Part of a small language model's weights.
Size: 9 layers, width 256, 2 heads of 128, MLP 1024 squared ReLU, vocabulary 512, 7.24M parameters.
Architecture: LayerNorm before each block, biases.
Training: a variant of SOAP for these matrices, 137M tokens, 4178 steps.
Each number is 500 + 50 x the weight over its row's rms, rounded and kept within 0 to 999. Layers, rows and columns count from 0. Numbers have three digits each. The size before them is the row's rms in percent of the matrix's.

# down: layer 5 MLP down (transposed), 1024x256, rms 0.146, rows 927-951, columns 128-255
# up: layer 5 MLP up, 1024x256, rms 0.151, rows 928-951, columns 128-255
down927 100:573430551446536457520328443449457543587487560465477554540386492490429470612480558485494483473506540489522473594532478465492472551593589479524548547589491471451590568418569495562496437547604505590504501557498495554516522475514480429532460455526511592505480476457520520516553544554378510430512550558558469462466543541472415502450503421496504550548509533482509469491474522450430452432525
up928 102:543466485537493535425519516482528479543512494464494471496424551567494485386524477440465517502520520493510452464561538495448496505460490544493493395498542575426489537501479422466518429466509522459645571520565500457466595495523559532496545584546586489514379494467538482377482379543530530475459512461484447545501482461500448513466484515560531599534522551490488523541469493409541545523444
down928 099:415450468498527530626483490558476533545504473540537426480581523542505484523540533549487446549467549456514449547467454414427530541524535486526479565536552484533549448620560569503529546561505485550372418479556441573477466625526517554535435561567448523547529515543472575546502524564473532449533481511499571489446557530506541430590406487534498516522467415516534481473546517626502502584527
up929 098:551502533534416434599480466522505583454503461519394525534432523426540567444536590504459442503508433501499510606449532519464594460509481471501498559605539438475424501424549420555539490505564518523524521516485541472556514553528465530514482493466525513454496536453576595541534380495504484566484541490525482504477384521483611481356464553495512573573523441521558369437514507592447473476537
down929 098:508514502520432488547518470498442534420533436461565553521528496595374567537467619566484515633491506496517503518569466467552490582506494419509477479567520472528554538452500512582509492466542460463420472574493529606516522571553506476573471516546438536530524431461512489391511492545519586519422486509491462499497469477473417471454566426470529512527447527507432453571548584599387504484548
up930 110:489499480450467393530459532538619508400479497449476554492499547472445466517493532513467526415522501502561535533543537394428474615547524505550473463471509499456410513492455475488582485519398586504508487544472448499563461502487492539500480487460559466438424514500407432561526493507571544570466502472554488606455594461427476538430487454490489591450442558537425550538551563585437503456440
down930 107:513474534543483464488424464484541398508450555470506511493484493462499511552584586555445496512466542393515543528528459414447471485482485517442531527510516525483488496383486518460521573609441416429472459519475409512502433467509513518471535541439561505468465462493507638586494563443469456531493513500579498519495475464411522508477527533600394562490516560491501414499545506470542608463474
up931 093:449541536532491547551550528431515517527522506413614463522436471596467461519371586481585534428536469470497551410497549522519506446540415437502546480583479548527546576555564527537451501514510504452512442378529498475530499519462471523584523483470565520518528427522513549486430464379505481435467468473559510532481526432479557458462438597490493447480598506435455483479469547529451495567492
down931 096:543567482540522469466453557550529574407540471516490421440489448473502496528626442506485511510537503504520565639525617417513456421681437483498409500500517555446460406452500475524425448501558563522496434523545468554494557539582501546497517529540458536485479515471460539442437477625528498535460477478441415470460564571565520515440548481536410453483574520485528558520435526504449428582522
up932 093:455448532561465491517460466471522480467495523568470549546522517493520441628530524522561531490471567601476509522451520483472436502496465430477510444528532473532534616402444528467506523462495509547412479517525473514504600490476585534467494546434528461498559559442554481530535495501528440407527579536433555586491455416389464410625542469573410606547443353439530543491520396515515557471526
down932 098:453506582579481423445484441618509479557531504510449559426506513423500504490598640593540527508514536514468461625538459523521464447533373494458473441444484536565617451422517471523558502492531500450548488494559417478421535448444460529501452552564504451518570554545465509444494426459548488495636435557492472468527537500449486476515440547507539540486470480539537510499503480468524424401515
up933 108:498416544524445455517491491536561529357460473523533457562465506471394497584514417485508497632582540507466504508499457532466504525520507510535553456511382444502428531559520505479457471504455485416516581468399449590442384486485514400521582448472513479515544490536478467516558508437474533559432532534519542492527447598452462513516507569496476603459526419499511523558500473506545478507559
down933 097:535523492582529488477461486465474506449514447546426482514450504507547471466553495528464462414455524551461502507484479394609446393557527508457626476585644509542525471490460494543493607507559446501500560573522516499546502520498489504503460568589488513494543448495549614576537560554560467431557500504463425567487557487527515532562517516532537520471467533526522543472417503535411437511477
up934 101:440484474489581419489498478504452494487499482473503504599431550460456454502544382511486509485444451552563484487502516517416521508500488509416378493492543552471529448478584489510386511482422570488453530544465532494453507444455487563549545471493444528606526504469432478536566407556491563433484427463511477466601552524515550391540539525573478408553440500472489509580404495531526541394440
down934 100:499519556541576569539520479464417499556458423496455558521573416491550604504556495594398544502452461501451427537500473433511457446557475424417483395516520515516480521432559503478588532413610564496504516531569495460508454489564539435563428465490488496494481511470577552503445477495485460519578540618493501453554488442583427456479483529432485559512445569521511544503513452580452461534520
up935 107:574526521544514516539501536517525515505504551471429488536483493500556539447510424462540487450473553509430607379404467503491447532436464440435534504592417514482461398507480446461499466510585439568564446556524503601470555512472442533507502440559583436433532455434520458540405494371414524423488485429441435517542604539566555480482462532449522483505504498530421476441538450493569467483538
down935 099:487535508465467519513478439489421473476504489566450519448468453435468457426545574496530455547537472491476512513496527441403507490466451420444530416479422422405544507538466447503552435504489507513595532377459533432474585508524623466524489491571507525391459420455481468466449620576474572522451443524534529483478394380551545403449454425520553479531448520510455348419486489511593413528450
up936 096:512511464501408477499492508548464522467441523552496453485435533523464511497451500538538505366600595459429531546515491539527490486622543548465466481539463452471561498550436393551441478418520505533427534495409529450556489564530578450578487645449542567456556487477501483497536510566599610517504538526449488501533443475499432427511504492560445561450480540480434429566475478519493437585485
down936 104:495497492501577496532522498493467535463497533539581523518442515513465538453519462446441447403505473560479547510490528430529448553452451534522443509492398390355575531458468516535562525531535490548476489447524410557493473444494531547525544526478504470547520459455508530526489424541516550352493469519542506505442448484469399530545469469579496493605377407505523463533470457561564450580468
up937 107:459459493560484471583467471486464583529558500531554627505423553463452434518597451460493489475565558499527537499410405501445515485492458493472532409526457498456479581491543483475427427550506458442499527465561520493572501430523465568488540520514576520488520498440542431475501425475473538595390453484408560499469534411526509480441503484497448516607466591453502442530531495505489553584492
down937 098:529548508505541539528479584487426519467445505586483451454526605472499439502525492468469411550392405453466420377484450380517510460571544445507457627509507404560513475535541487437532527574458532413505530485577468528510486452505474436419475425482477530456479501486403418416468507559462505492460502374557488433529461514551494465536460540470564377433411504489606426416560531524578466502503
up938 101:585452496555513497455478412459611552495384525445438525483400506404480554462500490506489439525547460531493557430533557454488495471520407495528509471499467519518521469422478399529579524472499500381445476409446507489544499542486541583556533462486514498482577576500591476455630450455465456513510626434376517580460467579502546537457595467575504482580535536525487562519547460472525485492427
down938 101:568574547532415422503547604565496460472427449418499465561497379479521519528485476545529527535494431490495526592466383502624450573417537437524559532484549514564520511467519486475485535576487507437488455529526435541477440531567597520529476531539484466506429527451491508546492463459478472437501454572566494475491429471605406564529496470416375584518371505542427519513431545445500548508538
up939 097:553529475554560465507486424512544463470540533479488511576465492429615497485523531501453503537452551498456564515414558576588442508442478503498557536580480531526517548525501449487492504616552496373477413570448516455469537530543559427524500463519523503399511571500479507590444576494475490468552491537444465484403574395487478499568447523469460505608558486496487520481464471564500525482548
down939 099:520484561547475449490519500455463467566628523541539526652512528532428428501402457470468410435587476524434543487581474482509567492488523507420428400456537519546525484449523533535488559548553513556499456510540554570491504508495502512620533484521432392574490528541539585551488550449406603475588502567536540503460605579550534531517527483520474507520559555441485620477514507501528488486592
up940 105:445514497484508463574516519541455500433560448527562494475487460499572490503511410477507421574462533415565463512476455498569523504534465560471504466547411428545533473514547443478534477508328451496435492551502583486553460547483400400509496514430598607446564518549540468558538503505584568508503516492531480514460545535430503445498493525480571531514475554533498494528457447483490441436503
down940 101:461524584425582481478447486503496441593430541475454442433536403568475448548593499503509509513572538541537580472403561501521554508469512505542476599448454578459473532539443509495498471476457512464564568564415471524444435533527522515441427461438587429524512535402483537506477508573564466541353478521519538468517579458429558470519501525517460412467535436457488468488495507499548459555568
up941 093:528548479563471540497440563561446564456454588498342485401538524444516479443436558488539536567459579412504489502556502476554562506503476428564499517470528479421500499480496496458532492451439527487441550553438509429419442508483474555496426433524526509587379551561532554521478531548558371434546499589414495445504417419476471533446471519539424552443427520496607535495583486504446581513469
down941 101:503484476414626530647424538471513470510467459478437490487553496551492472452512453608477464509579510472542489535413540446455550399549461501403542502483514500439534542540527516603523539434530534565490517508536525567494459480580509512510574450482561535586458504545484475490489465523430501573546534430425533478537495522518553543573476483550546470554492503503546499418517496635452515569403
up942 103:470511488537449536405485453480499584520484460470506611506483506482504476541512543465471487561577472512503519590408539559533445639408528481499472488513454545558442477492504514510440499446469448574566515518525489459555490506554436485431569378480504559517497587474528544475509551498411463484471510505528450373488465503497619513436463446504580529549501519485501539491561430545557445512501
down942 106:467454577554458477479530452507439445508501545537515486532617581463451531507550487534560436504483510502521537509415467503434463478605533423516492478493433526481445485539446447538522518569508476506520533438471529529507523476578565558491539480443544555451541531456574450438530482562569547411612507519614558500520578536459545423377466418562518521566504498524488482502499562499602565465438
up943 100:402508501435484449535565486501537457398537503506500468548453519545502477523496524418611444508453410541525483552428544476585540439461467438507475548502583565508447461499534529427461454549511545486543536533463479513539443480438547469508555476577538441448435606488500541393493557589584528470464584420456459554418452516454516472359464452459574437490507502569530467511488573485499532517559
down943 102:473477477472529492450519518481379516529462457486562490483531417467430443489444510497532460553382414560471456484456590512525450496548531540434546461535475516530526516541548551459430520545513529425520524518578482481530365566548486607459497505526529484491523492489531543580503549534503459515433487356498551477504539441452447452598489506434540532446479446473429536490544440513501501497538
up944 103:577562436554458432447506527521504461510540566500541541534498529483427459479577526551510463522492400559494497549522421476469586462482554531537502463509521570446514449483529506480428463454530516591447492473453372495537567487562403483461491579501500514625494398509446498551450517526493459456545450476424517536463518583442495522516472442502490534482462504493460489511396447520549479523517
down944 101:469527451517436539468495530405555450454482409559495573505592468591511521396646478476472540540562548510453481499497582425507476402520469437537474475509579591477535543561482517439416515492418420500584405529403513572423451453410519504493505479472426511463472525538480399469562481458470477458543462476600481478407491476512606561464521505484552553490500450476460535514437462517461578468446
up945 106:543485503580509513500537503438439580526449519496498491516501511436505469532388466552488575551470469566456518466527554573499517494450513410501483495537497520508544574536418512562434536541599486514488465532544440537430499590546458448586446552460442553558543449502494511506510515533430472458532512582414606487485472495497427460531489363484521467615520460527474513500401383568508521416465
down945 105:431555440415549517524460416506489612470488476554519508395448563512599487543554438545558514544502603434533534445477559486526490522473531595381448553608458511551562455511558503489428570569491480486469512545493434510433515507392597500448545529481479485482444635396518444568608559474537465500387585419481602467475521458506481491464465462461564442485478556472519405380510451452444429454516
up946 094:529459535531533502553437430519425584545477513493544523562464542582481396527507456599461490417448485448493520455434492451384443535412526453469519448457426501468537455512525514632512439500499525456570412403522578549488506511426637541588545558534429427525531526504505470525610487472476580471428499414459488446406451451458458519487530458512510618530416507509485577419513531466494459487554
down946 094:489428475442510471551563462573567565431554529464476531555490460518463528458546494493463497538498564535508512538432477582478459554383540504486392436484606523377408551516500469427466553565443552466506526531510456559528508544501517507466481416585469480447536379512461507498505491516456550485538462517337445446506483464465559510442476469612515472556518532491449565604459492529524544475401
up947 103:566530531502487521474595559490581462472572476508449440468543468600513561531524579445377452368480559418504508525445469537408442575523454545413593511505444556481468497475479509570483527419441480479454617524467514483464539583501535569454547478573526500442556565503408495552430595401403521515551530538480524498478544501472456527472480556531483457461432522516539501422471570596481571510593
down947 102:475504496545491558553468550528514449513440508505563463511418477457427457447477488543477412437422553442636406481477439534584504467471426472493472440507533420427450452508481532556579494532499513628476517477471502491525467528377448534521516387501541440564480471542502639546468435577494478578429494543497472496588517518499558550552519543477530421404538414435509504562618513507525459537476
up948 097:493483442499520552460560497520498452486511576462456480403543455580482469539497500540549487456503467568498582527471568516427459497507490586509492498529541552549394573417477489460471467466525605460463366490444527498455482450443590608593490461549476488501483455438527588460606421513545526564403469428540449523468469605496459514487459356477488506497455416484555458493461565542471484440567
down948 097:562575408475580518348465466573474412463472466552545603484411557449548450553500451396442505564413478566414542567495526533458495494458457461521419515494516374515484581421476413474465490459515480507425498506434473574466497523523532480404433566577534470456496528557534484451489545459456492487639549474570531568491441416525452537453476511463532391513499477525508436550476493463564454503401
up949 093:476452495430566446546607528558491529501539483413516522458465522472551547436482485534503467430492528467486538511498471444328567447424522417480537521529528546530537501452495472557448454484517514431518429481520503488537464456475529511501471517475476510429487446544458519480506521427529387552418500449508492523498530447506566530557535506389537541589397511528518513524561518597508441415557
down949 100:556551546433533566432499558512553527477480538524465524478560487486423402502443472403562511485532491485537529489462545578479595602563453458457418555508524414583409552590526481465535414560471394569517494441518493586535456471422508459542494387508429512480546492506491474573491586482461385532471459409456460427495449453494555477479502516613497523415536487515532469526534514448496470556531
up950 100:416485501565616425469482502529473506473514432486566644510400439453473483567529523610537478492506557497448524540463472497496520486558584502527545546511478483509494534457460525497483479443465532495486381444559477512616529587441531490514469516471595528492510445568424456552536469471470469444535533496676512552465506452645554470491562537489483502538562464449593450541524519525432541548539
down950 096:511530517477503453599513460510518501464446415468480572458536578420529430414509388496472519466503513478533582510493481500528467523425489563518489491517471478524520551479567489491574347630512485495476499435538502537427576558572500439562483456413514475510426495500493574524517493618516467509498493540539437495540482369410395491475488526487492519467442517490438463417453541530609449498487
up951 107:492545330483600489561538581487477505534421498603436509471514433502540470515441447500528459373570509533498494514519583424434511516533502505544416513530630478535473510513518510446478383447543483472603495496554522434463520566545415449431428506518470518500560458564501581544492410553470534428426524509498640513437416533493421492467532495437520543437445531561486508508431439502573450463603
down951 109:541519530419545508521484622467549535531514519488480454597399400444512556496403444648542494441478561531553542415513572570507459449520539583527587464468558495478518517447533503532547561428472546422507489513516479536560517475537495412484504480453428521455511490427440536564501591499530493457505583467533432564552502552551524511481542469422524524472516487455528413569487569486576575500514